Part of a small language model's weights.
Size: 13 layers, vocabulary 656.
Each number is 200 + 30 x the weight over its row's rms, rounded and kept within 0 to 999. Layers, rows and columns count from 0. The size before them is the row's rms in percent of the matrix's.

# layer 4 MLP down, 160x512, rms 0.233, rows 0-159, columns 384-415
099,244,192,227,225,191,204,165,205,218,254,168,224,172,241,199,241,198,173,172,187,175,156,218,223,211,164,192,146,229,229,199,148
105,251,192,234,177,166,240,153,198,283,164,195,211,226,227,185,178,197,183,211,184,163,239,247,179,212,226,227,248,178,252,173,181
097,122,140,148,233,218,132,226,223,151,238,195,151,207,135,253,169,153,185,189,189,194,270,215,177,208,168,204,163,226,187,210,244
094,184,186,236,199,161,223,193,181,154,157,168,132,172,144,197,193,241,184,183,177,193,206,218,188,202,196,229,253,175,222,201,168
098,157,212,182,208,235,244,179,230,196,178,182,167,234,220,164,216,163,197,261,173,189,272,248,233,224,247,211,136,169,204,136,221
092,202,154,263,211,192,197,189,209,164,224,241,232,197,188,173,251,162,163,164,198,221,192,202,156,206,209,173,125,139,180,245,188
100,201,219,246,205,209,219,241,164,217,190,227,218,182,191,186,211,175,145,204,208,143,206,216,180,169,251,270,224,199,169,148,193
096,202,182,165,292,212,159,175,168,194,206,184,158,219,213,208,143,153,236,210,216,134,195,174,244,211,212,241,174,269,137,202,214
095,193,247,227,140,234,233,284,239,215,239,194,189,157,215,224,211,200,228,190,162,176,182,186,182,180,205,183,202,174,249,178,250
106,228,177,197,168,249,185,215,189,226,205,194,241,288,189,166,232,175,172,179,216,180,246,164,240,206,177,211,215,210,221,203,124
093,207,123,184,247,186,205,197,195,167,185,238,210,201,184,196,223,207,271,183,181,197,228,237,172,146,223,219,189,201,197,224,191
101,238,178,178,144,241,207,173,147,198,185,172,186,216,236,200,253,253,187,169,181,181,229,236,205,166,176,209,198,204,227,241,252
098,203,218,240,221,169,213,154,161,145,220,184,194,168,166,194,215,190,216,210,188,197,204,170,289,193,187,241,206,243,225,224,198
097,166,197,248,170,214,217,216,226,211,203,245,195,238,186,215,182,249,196,229,202,205,199,187,178,162,207,174,198,154,202,265,214
102,223,226,221,224,210,216,181,192,209,178,185,188,151,267,176,240,159,180,188,200,192,183,179,214,194,181,199,223,192,168,306,171
105,208,195,183,181,182,242,165,152,155,195,191,218,168,191,201,183,237,222,172,176,191,163,181,148,163,215,165,190,130,169,183,195
098,190,212,248,190,264,155,239,202,200,210,216,164,178,185,228,224,190,191,205,221,159,250,173,254,198,209,211,149,156,191,178,178
098,162,185,207,197,161,202,183,174,218,253,170,155,179,231,193,168,194,224,261,193,232,237,158,190,195,169,189,193,195,217,210,163
104,247,231,230,255,209,172,192,196,254,197,239,197,228,199,164,237,195,157,165,138,173,215,148,178,198,219,224,146,142,134,191,197
096,216,224,163,177,199,225,238,237,197,205,160,184,216,223,189,173,237,227,222,191,230,183,217,233,173,171,185,146,220,157,179,208
100,192,224,190,186,167,221,160,198,203,141,210,214,157,207,222,212,200,213,190,194,183,191,215,179,255,162,180,181,220,158,239,186
099,195,200,151,262,197,205,224,204,174,203,204,177,227,256,234,202,196,208,128,199,298,226,233,214,238,194,233,185,145,179,158,237
100,260,173,233,212,241,171,176,208,136,226,170,207,149,201,157,196,180,121,231,202,221,187,192,244,142,186,191,198,221,192,228,196
101,214,241,195,160,172,195,175,182,197,210,251,201,162,254,170,230,124,184,216,229,179,224,187,238,222,199,201,184,203,272,193,218
101,174,133,176,237,223,189,192,212,192,150,180,207,192,208,204,237,149,171,220,182,192,215,175,167,166,165,201,173,204,222,242,214
101,224,222,247,168,239,183,99,224,184,173,198,173,209,225,179,239,212,193,174,201,197,197,207,178,164,232,202,181,126,290,228,173
097,227,221,242,145,219,246,167,228,239,179,199,162,164,180,238,163,192,236,133,236,245,185,203,204,246,254,165,262,215,210,165,125
101,216,152,230,213,184,197,150,208,223,169,294,176,162,185,166,149,185,232,206,204,145,176,216,182,184,264,208,192,211,170,142,145
099,165,209,275,202,184,211,153,194,192,220,173,176,170,211,206,172,200,185,156,243,213,176,160,156,174,196,153,217,171,220,237,177
097,169,217,212,190,204,243,169,210,198,219,207,257,207,240,170,249,232,202,196,212,222,255,194,190,160,230,214,187,203,242,251,167
100,170,181,184,209,219,163,209,184,164,216,183,176,213,265,184,201,175,206,228,238,225,111,206,191,199,182,213,190,250,205,119,217
100,211,207,248,171,203,278,189,210,170,211,213,218,162,197,225,187,211,220,249,227,202,206,264,184,161,170,222,231,201,233,198,201
098,185,191,259,278,174,202,192,237,171,210,253,153,229,194,183,205,162,168,196,188,197,160,179,201,159,175,242,224,220,132,182,186
095,240,228,177,218,180,210,163,162,222,250,146,208,181,226,206,162,177,135,247,236,169,163,127,220,151,162,231,159,218,191,113,218
099,222,248,226,166,189,180,149,180,158,222,160,211,228,116,179,212,193,170,196,267,210,227,211,180,185,233,148,193,177,174,243,122
101,186,165,175,154,191,253,181,134,236,223,234,210,225,168,197,193,248,227,224,171,157,190,222,177,237,213,223,224,223,232,248,209
096,217,223,112,159,248,201,164,206,201,167,242,193,175,177,169,157,205,214,188,187,286,181,211,174,189,217,241,263,247,199,215,148
096,178,214,154,258,145,193,210,175,165,194,198,151,142,222,242,213,220,181,184,203,196,181,153,227,176,159,215,151,154,215,210,218
102,177,181,237,123,209,195,213,191,166,176,235,177,167,222,216,196,218,172,185,137,161,206,224,222,278,245,223,194,194,141,184,202
096,244,229,205,233,211,177,141,240,157,208,211,195,185,194,198,228,194,197,193,223,218,225,217,222,228,206,220,199,202,227,217,218
097,165,223,212,222,195,187,244,188,177,214,185,230,153,203,172,214,233,178,161,202,154,271,150,254,258,187,232,199,144,199,214,173
101,216,203,218,243,154,200,246,226,265,160,213,157,173,183,196,217,180,151,169,177,146,177,193,217,261,195,202,160,166,239,172,181
100,179,219,209,179,153,185,248,194,193,266,187,187,236,208,153,180,197,217,223,181,222,182,223,192,229,198,245,170,177,116,259,223
098,208,199,161,212,204,241,230,260,183,200,147,198,177,210,186,289,192,221,197,176,160,223,225,177,238,197,176,185,213,190,209,185
098,186,173,197,200,200,184,223,237,197,175,257,218,211,244,210,181,255,214,203,202,230,214,205,173,209,226,243,178,206,236,169,226
102,196,225,239,202,229,248,151,165,154,277,245,227,236,217,149,203,213,208,173,240,255,170,194,211,168,193,147,256,277,195,205,171
099,196,176,199,255,207,228,179,214,164,161,197,233,271,166,246,219,215,236,201,223,164,190,211,224,219,226,203,205,279,287,175,232
103,197,205,163,223,174,228,245,205,219,218,263,209,176,214,207,258,205,192,238,247,200,235,179,200,252,211,151,124,187,204,192,151
098,208,171,214,209,212,211,234,198,184,190,229,222,200,192,176,241,200,198,164,214,253,200,196,172,178,205,181,200,183,177,198,163
101,179,211,184,214,157,203,160,186,252,238,202,165,207,167,220,236,176,176,211,154,152,204,212,196,218,170,179,170,254,223,234,208
098,249,226,204,202,219,221,191,244,254,201,182,194,270,219,180,203,163,240,208,173,204,148,221,173,184,212,164,180,184,198,205,201
104,178,195,236,145,203,201,204,181,227,198,142,213,215,205,165,173,200,253,184,214,257,207,157,209,205,226,202,238,195,252,220,221
099,162,179,263,230,248,168,204,219,160,186,194,224,186,183,189,202,269,181,193,193,180,164,222,191,174,200,164,204,203,221,193,234
103,185,160,188,210,157,160,178,230,174,224,208,206,190,163,226,218,160,191,195,176,212,220,233,174,173,200,182,256,178,138,217,204
099,226,150,160,172,134,222,204,221,189,154,179,204,204,230,212,177,259,234,187,212,161,249,196,205,164,247,170,209,189,140,234,211
098,225,289,186,144,233,197,142,238,278,208,217,198,206,185,204,191,196,160,212,209,211,168,206,168,200,174,153,201,147,219,182,201
105,217,159,178,206,242,195,192,167,160,183,224,155,192,212,240,184,209,231,180,168,218,229,174,196,158,226,247,214,248,161,204,251
104,163,215,184,172,168,236,207,192,250,232,122,164,243,171,227,185,225,211,222,215,163,203,216,161,210,209,166,204,215,238,232,204
104,198,207,185,197,202,158,196,221,169,259,168,149,170,177,211,142,206,233,270,167,202,179,185,169,212,144,141,172,262,240,197,206
101,179,210,219,209,221,213,159,194,235,201,178,211,197,195,208,186,176,155,222,176,207,227,188,209,205,174,212,195,192,249,254,202
106,220,185,181,239,228,203,167,209,161,186,233,150,167,240,251,188,222,184,199,221,189,223,182,208,228,170,185,213,239,189,225,238
105,191,252,206,149,214,219,252,194,197,193,168,195,227,200,226,262,231,205,184,216,196,192,211,204,179,139,243,211,204,171,254,227
098,183,249,201,215,223,204,234,227,200,229,214,167,184,211,175,195,170,137,215,207,159,231,185,259,150,156,211,144,190,175,175,176
095,222,211,171,196,232,224,196,162,232,227,170,220,211,235,200,225,238,157,194,177,241,178,231,198,192,233,157,162,152,210,260,244
101,170,189,182,176,227,203,212,282,209,209,191,158,185,229,206,252,208,212,195,212,195,148,206,227,173,223,240,142,181,184,202,209
099,185,197,203,182,137,165,191,194,276,217,222,234,219,184,252,193,200,199,189,181,166,162,182,250,168,241,189,219,238,224,229,203
100,203,206,243,244,193,222,170,266,212,216,138,199,172,153,188,174,218,238,197,231,205,230,201,235,219,228,143,170,197,245,225,170
099,145,160,199,171,150,172,200,197,210,204,164,215,214,238,196,213,207,187,247,235,215,206,188,219,185,218,173,218,243,205,130,246
097,232,196,166,212,169,171,183,231,224,166,186,246,266,167,218,174,193,223,228,162,188,188,231,236,208,248,207,202,201,211,214,231
111,192,177,214,186,202,210,270,230,207,219,207,208,206,225,248,228,192,216,172,228,212,179,241,151,239,225,179,228,174,136,215,213
100,196,222,156,223,146,207,280,184,209,209,171,163,143,126,195,226,168,228,181,233,166,206,197,180,222,254,235,157,214,175,228,172
103,167,150,207,175,175,144,162,207,184,176,228,201,202,196,214,164,153,162,217,220,203,221,204,195,226,215,192,217,171,153,213,141
099,202,148,179,201,222,229,197,219,213,175,285,221,189,187,218,258,221,180,213,200,204,126,183,192,146,182,210,223,191,150,169,192
100,199,238,232,166,214,209,199,204,177,242,159,178,177,293,221,235,228,198,189,204,200,151,150,200,219,199,176,237,180,202,159,226
101,217,139,144,219,177,196,193,165,176,183,191,256,263,158,198,234,196,192,228,176,170,207,202,227,273,210,171,197,189,214,185,196
096,169,184,236,201,138,225,212,236,243,198,190,195,277,172,189,203,215,197,151,168,199,201,200,221,200,221,221,219,167,205,212,223
103,201,257,160,217,188,242,200,241,216,196,185,194,156,225,199,242,213,193,191,201,192,214,190,245,268,254,174,196,152,186,195,223
101,190,213,215,223,189,242,226,186,163,249,242,183,186,218,153,176,199,239,180,166,169,200,221,168,209,237,183,234,203,202,195,231
097,200,231,209,228,213,241,173,160,163,176,194,224,174,216,197,185,188,205,166,224,210,211,228,191,187,146,188,244,159,175,199,150
101,221,199,207,208,212,216,159,205,188,212,209,172,254,163,195,213,172,188,207,229,197,195,198,174,263,156,212,218,257,304,105,189
101,198,215,206,153,202,168,209,208,205,206,218,205,239,258,165,254,205,169,185,197,199,218,181,226,205,200,250,194,270,161,230,165
104,208,208,177,178,180,213,237,254,228,239,184,192,176,264,188,218,207,202,195,220,226,186,224,222,247,182,158,211,176,163,194,196
097,181,197,186,189,202,210,181,205,152,178,214,209,200,182,203,180,244,225,165,203,245,115,164,257,208,231,170,132,213,189,204,206
103,219,223,213,234,186,178,167,249,192,166,227,179,206,222,209,215,183,186,165,109,230,166,263,232,233,180,165,184,190,175,174,189
117,185,211,187,251,180,188,124,150,282,193,187,195,192,237,203,185,192,218,169,211,186,213,211,222,191,207,168,201,234,172,157,153
098,180,221,158,247,238,176,170,191,219,225,228,185,256,233,203,234,211,125,159,208,238,176,214,230,191,212,220,204,211,167,179,197
096,190,161,185,232,196,171,226,199,181,186,196,185,216,228,198,171,201,218,221,212,202,190,151,178,144,234,180,198,200,176,190,227
097,181,242,177,233,170,179,154,171,194,198,214,185,191,196,181,133,205,210,238,216,174,202,209,211,261,165,224,207,191,197,149,199
103,190,250,190,165,179,190,186,207,194,141,134,213,215,216,191,235,223,205,179,211,267,252,212,223,245,194,159,151,200,200,191,208
105,214,246,190,163,173,217,252,236,164,193,187,244,249,191,199,211,173,217,236,183,167,187,219,234,175,213,216,220,171,208,286,141
097,200,182,200,208,205,233,147,211,193,169,161,157,180,194,228,227,190,231,211,237,242,216,216,181,157,174,222,198,157,218,225,197
106,192,219,209,173,206,165,154,242,155,169,214,241,196,170,207,235,165,161,174,201,176,160,248,183,218,209,136,221,249,258,305,202
099,197,213,229,191,201,218,193,209,217,193,229,166,216,193,202,168,185,178,150,165,214,221,182,232,206,276,183,187,226,136,201,166
104,182,230,193,236,171,197,251,254,213,183,207,176,211,206,223,222,175,215,192,198,178,148,134,168,181,164,166,239,231,172,203,243
097,190,243,141,281,207,303,195,198,189,208,169,220,210,234,219,180,205,215,198,196,240,197,185,179,215,241,226,191,169,204,182,207
108,220,212,233,245,192,210,180,162,218,222,253,215,254,154,226,181,176,244,193,162,214,181,220,209,229,202,224,164,282,189,204,243
104,179,211,161,179,199,206,187,174,221,148,151,150,218,252,207,249,155,198,192,210,214,163,241,210,201,167,231,249,173,226,176,172
091,212,175,208,196,183,245,191,170,201,192,131,190,208,186,236,241,214,230,170,181,203,196,168,229,160,172,180,212,208,255,179,233
105,229,188,202,226,228,172,195,200,165,258,191,166,157,209,176,236,224,214,185,202,188,238,221,229,229,179,125,244,171,176,212,186
098,240,223,153,220,210,244,149,222,220,225,200,188,214,156,248,245,203,227,197,178,202,211,205,175,183,206,191,246,160,212,173,179
101,216,173,243,248,223,206,165,194,264,226,251,200,188,180,197,240,240,261,195,220,159,189,267,200,246,199,219,215,155,192,251,228
100,138,174,230,148,218,186,190,225,202,212,144,189,220,216,215,160,223,195,164,230,181,210,259,208,234,207,181,199,160,205,198,211
102,208,203,159,185,225,177,172,173,185,209,212,226,169,174,210,172,234,220,232,197,200,236,202,260,178,211,222,174,186,214,195,231
100,156,281,182,188,181,185,208,154,195,220,251,164,170,203,155,263,153,152,200,186,182,194,170,270,234,155,193,173,200,143,142,179
094,210,184,211,249,201,201,200,166,168,199,168,186,197,185,193,187,164,184,239,245,156,204,177,210,162,160,199,195,218,338,185,190
099,193,166,245,233,181,236,176,207,218,198,235,209,171,167,222,172,256,202,184,224,206,216,218,183,188,137,253,169,184,213,250,193
098,213,195,199,229,201,211,177,181,220,231,224,236,178,167,183,205,246,150,190,192,232,203,177,224,185,139,194,181,238,216,176,139
101,194,221,186,226,201,197,233,221,157,195,197,211,190,217,175,202,162,159,145,199,199,216,209,185,211,201,154,175,213,130,197,222
096,180,186,213,186,201,195,237,186,236,212,212,187,195,237,184,180,197,194,225,215,164,222,179,126,239,179,218,224,225,243,148,194
098,169,204,237,239,216,192,177,222,221,213,218,181,226,198,212,181,209,229,197,186,152,235,204,240,245,230,214,205,219,206,208,236
098,233,210,222,186,202,246,201,202,220,224,160,150,163,282,162,201,148,226,212,209,251,192,194,178,162,194,181,231,168,210,149,203
102,212,230,235,206,231,226,148,216,236,195,187,234,204,192,185,247,188,219,221,219,199,194,221,234,160,159,186,194,184,226,224,244
101,167,169,223,220,177,200,204,191,188,208,195,231,184,194,230,169,161,211,197,170,199,190,182,117,216,140,193,184,144,199,238,184
100,159,227,167,217,175,225,223,202,286,211,170,225,215,181,239,197,205,203,168,205,195,185,232,241,192,157,159,184,246,189,221,188
105,200,189,149,193,200,222,270,196,201,218,185,230,176,182,229,221,237,183,243,181,255,195,258,235,210,164,207,150,220,201,237,208
098,199,229,212,190,165,260,220,206,215,217,235,192,237,197,182,187,195,245,216,208,247,214,178,185,189,173,217,191,170,227,178,176
108,227,227,188,181,213,165,215,195,171,211,201,217,251,202,160,226,200,163,207,230,239,192,163,180,227,183,168,197,223,185,156,167
098,179,149,226,170,202,210,223,175,210,236,162,203,226,178,219,177,170,232,198,153,219,138,241,205,230,206,175,198,191,183,173,160
092,209,217,225,158,212,220,157,270,179,165,143,191,153,185,193,222,196,251,170,228,173,188,164,276,202,183,206,183,200,232,181,222
097,230,248,185,209,209,204,194,145,245,200,193,201,213,180,228,208,210,192,187,204,212,210,184,167,176,190,255,186,190,165,260,184
100,168,189,181,218,205,188,212,225,169,157,235,190,184,151,208,235,127,185,184,223,198,195,220,243,236,259,177,173,212,196,211,210
101,179,196,153,205,181,231,148,185,195,174,201,255,204,237,159,238,216,133,230,185,205,232,189,300,217,167,192,199,204,136,174,185
096,205,184,274,168,195,185,237,171,171,176,284,213,224,170,219,251,195,214,209,198,208,130,180,255,261,211,138,206,189,219,204,174
099,228,159,211,155,231,216,235,240,182,170,207,217,189,111,195,205,257,165,223,216,199,172,242,197,221,178,159,157,226,175,152,167
109,168,167,206,231,207,161,283,174,184,199,179,200,277,224,215,236,212,187,209,243,185,184,148,209,199,201,228,249,206,186,236,275
097,207,272,201,203,211,114,192,200,208,289,221,223,181,133,192,197,157,199,184,259,234,173,166,258,224,184,201,215,179,234,144,188
100,184,301,201,171,162,148,246,222,242,237,177,198,255,184,229,181,202,186,185,220,222,190,215,143,234,173,212,206,216,176,169,228
099,207,201,170,307,215,209,165,184,193,181,195,157,222,255,230,173,216,169,189,179,199,137,228,195,189,257,235,164,223,239,180,248
099,241,189,199,195,151,134,197,226,211,129,179,205,222,176,190,200,202,176,210,189,181,177,278,144,221,247,177,196,245,177,196,219
095,216,191,195,197,230,241,183,206,189,154,205,187,227,226,159,184,203,213,178,227,174,223,191,158,228,202,175,199,208,175,175,172
098,149,186,202,217,245,193,214,181,217,234,199,232,209,202,225,171,156,190,199,173,192,195,159,173,213,89,160,204,259,214,230,198
094,247,165,176,217,238,212,168,178,197,188,237,221,187,218,185,213,221,146,196,184,199,169,184,156,174,178,215,207,215,147,143,187
100,220,152,197,219,202,199,153,270,243,247,241,179,182,229,155,193,170,197,211,183,169,192,93,143,248,216,197,169,198,183,185,191
101,203,198,189,242,209,158,196,194,181,218,231,278,172,214,240,184,225,188,206,215,248,188,216,172,166,197,230,161,235,202,163,196
092,228,156,172,168,266,160,226,190,256,212,218,171,185,214,239,185,257,253,208,153,209,192,196,229,250,188,215,218,203,251,235,235
096,225,156,166,150,204,256,184,170,254,182,238,169,217,229,201,201,169,197,233,255,204,153,210,175,187,152,250,198,202,209,221,222
102,173,192,203,210,171,165,250,205,191,200,181,207,182,194,168,242,242,172,179,220,214,184,190,204,194,198,181,175,168,226,186,205
103,201,180,216,209,182,155,161,191,233,268,206,175,213,150,188,188,189,160,189,237,185,199,200,247,171,246,235,122,159,161,225,192
097,200,224,198,226,197,216,179,191,184,244,139,196,226,262,210,173,177,231,203,207,227,192,202,152,178,153,254,190,175,202,122,257
108,182,139,172,214,197,226,216,237,220,229,258,190,251,156,167,203,236,220,225,202,214,221,182,149,201,160,191,223,227,268,197,210
102,235,210,224,168,181,157,216,210,202,202,245,209,169,194,280,238,171,208,194,196,226,131,241,297,200,220,235,165,168,176,170,225
097,224,167,195,244,191,181,177,275,126,223,211,204,166,188,198,229,157,151,181,215,210,124,210,206,248,195,237,217,185,203,179,242
099,202,180,236,198,192,201,196,198,196,207,191,181,277,195,245,191,166,189,179,132,176,195,201,213,207,222,184,234,195,225,241,237
099,207,160,196,203,226,180,202,201,153,246,234,204,202,215,187,209,209,259,185,183,240,161,177,132,155,193,191,194,189,206,176,225
101,184,197,192,189,182,178,226,190,257,196,195,199,225,166,222,169,249,222,220,134,210,177,172,213,160,202,270,213,198,181,257,167
101,235,185,151,248,208,220,242,185,211,208,165,212,233,204,203,201,226,177,225,169,233,167,177,215,173,194,177,196,208,175,226,175
104,125,223,186,147,220,154,232,197,127,140,222,208,167,221,205,249,191,212,207,177,213,229,231,192,171,186,234,189,214,146,274,187
098,179,181,195,232,243,189,209,220,218,210,228,127,169,170,256,198,184,166,147,213,190,214,228,232,254,169,183,201,215,196,175,197
096,97,184,209,201,162,194,226,214,258,203,190,240,147,141,264,186,197,207,190,188,175,226,162,223,177,198,175,228,184,185,195,250
102,150,169,219,154,214,182,203,227,205,196,217,206,239,198,187,175,191,219,200,237,225,183,239,250,189,196,211,204,185,257,188,203
102,172,151,172,126,216,217,191,163,168,197,205,192,204,282,208,238,186,204,196,213,139,211,207,215,252,195,144,189,210,196,230,253
103,218,250,206,208,154,186,189,218,204,201,179,221,207,152,180,171,199,173,191,187,206,253,256,185,176,194,223,243,177,186,280,214
101,181,204,170,237,214,195,209,210,238,208,170,234,183,148,171,185,184,189,207,255,199,155,217,178,199,206,134,208,214,196,225,200
095,216,198,175,239,172,199,211,199,187,184,186,193,166,239,222,243,180,200,233,207,228,212,180,240,171,196,211,187,239,194,182,184
104,221,154,250,233,196,187,180,221,202,216,161,234,230,213,186,152,245,204,194,183,210,202,219,190,215,249,180,209,158,199,226,224
102,227,197,169,242,175,189,241,228,204,147,226,217,138,169,245,195,218,225,196,228,249,230,180,184,190,253,239,250,217,220,180,204
103,162,225,224,174,146,172,174,183,240,187,221,207,186,207,160,186,210,241,246,177,174,162,197,225,199,191,171,182,203,226,177,228
100,170,187,234,207,195,213,200,162,187,227,228,169,207,201,221,246,221,166,212,222,197,272,220,248,184,234,251,200,173,218,178,155
099,142,190,204,200,223,203,199,233,148,130,226,275,185,211,166,201,144,185,173,210,205,252,254,239,226,212,197,197,239,145,215,194
102,185,204,219,171,197,218,188,200,155,254,177,174,207,210,179,196,245,252,227,221,213,218,120,153,176,198,196,195,204,277,193,191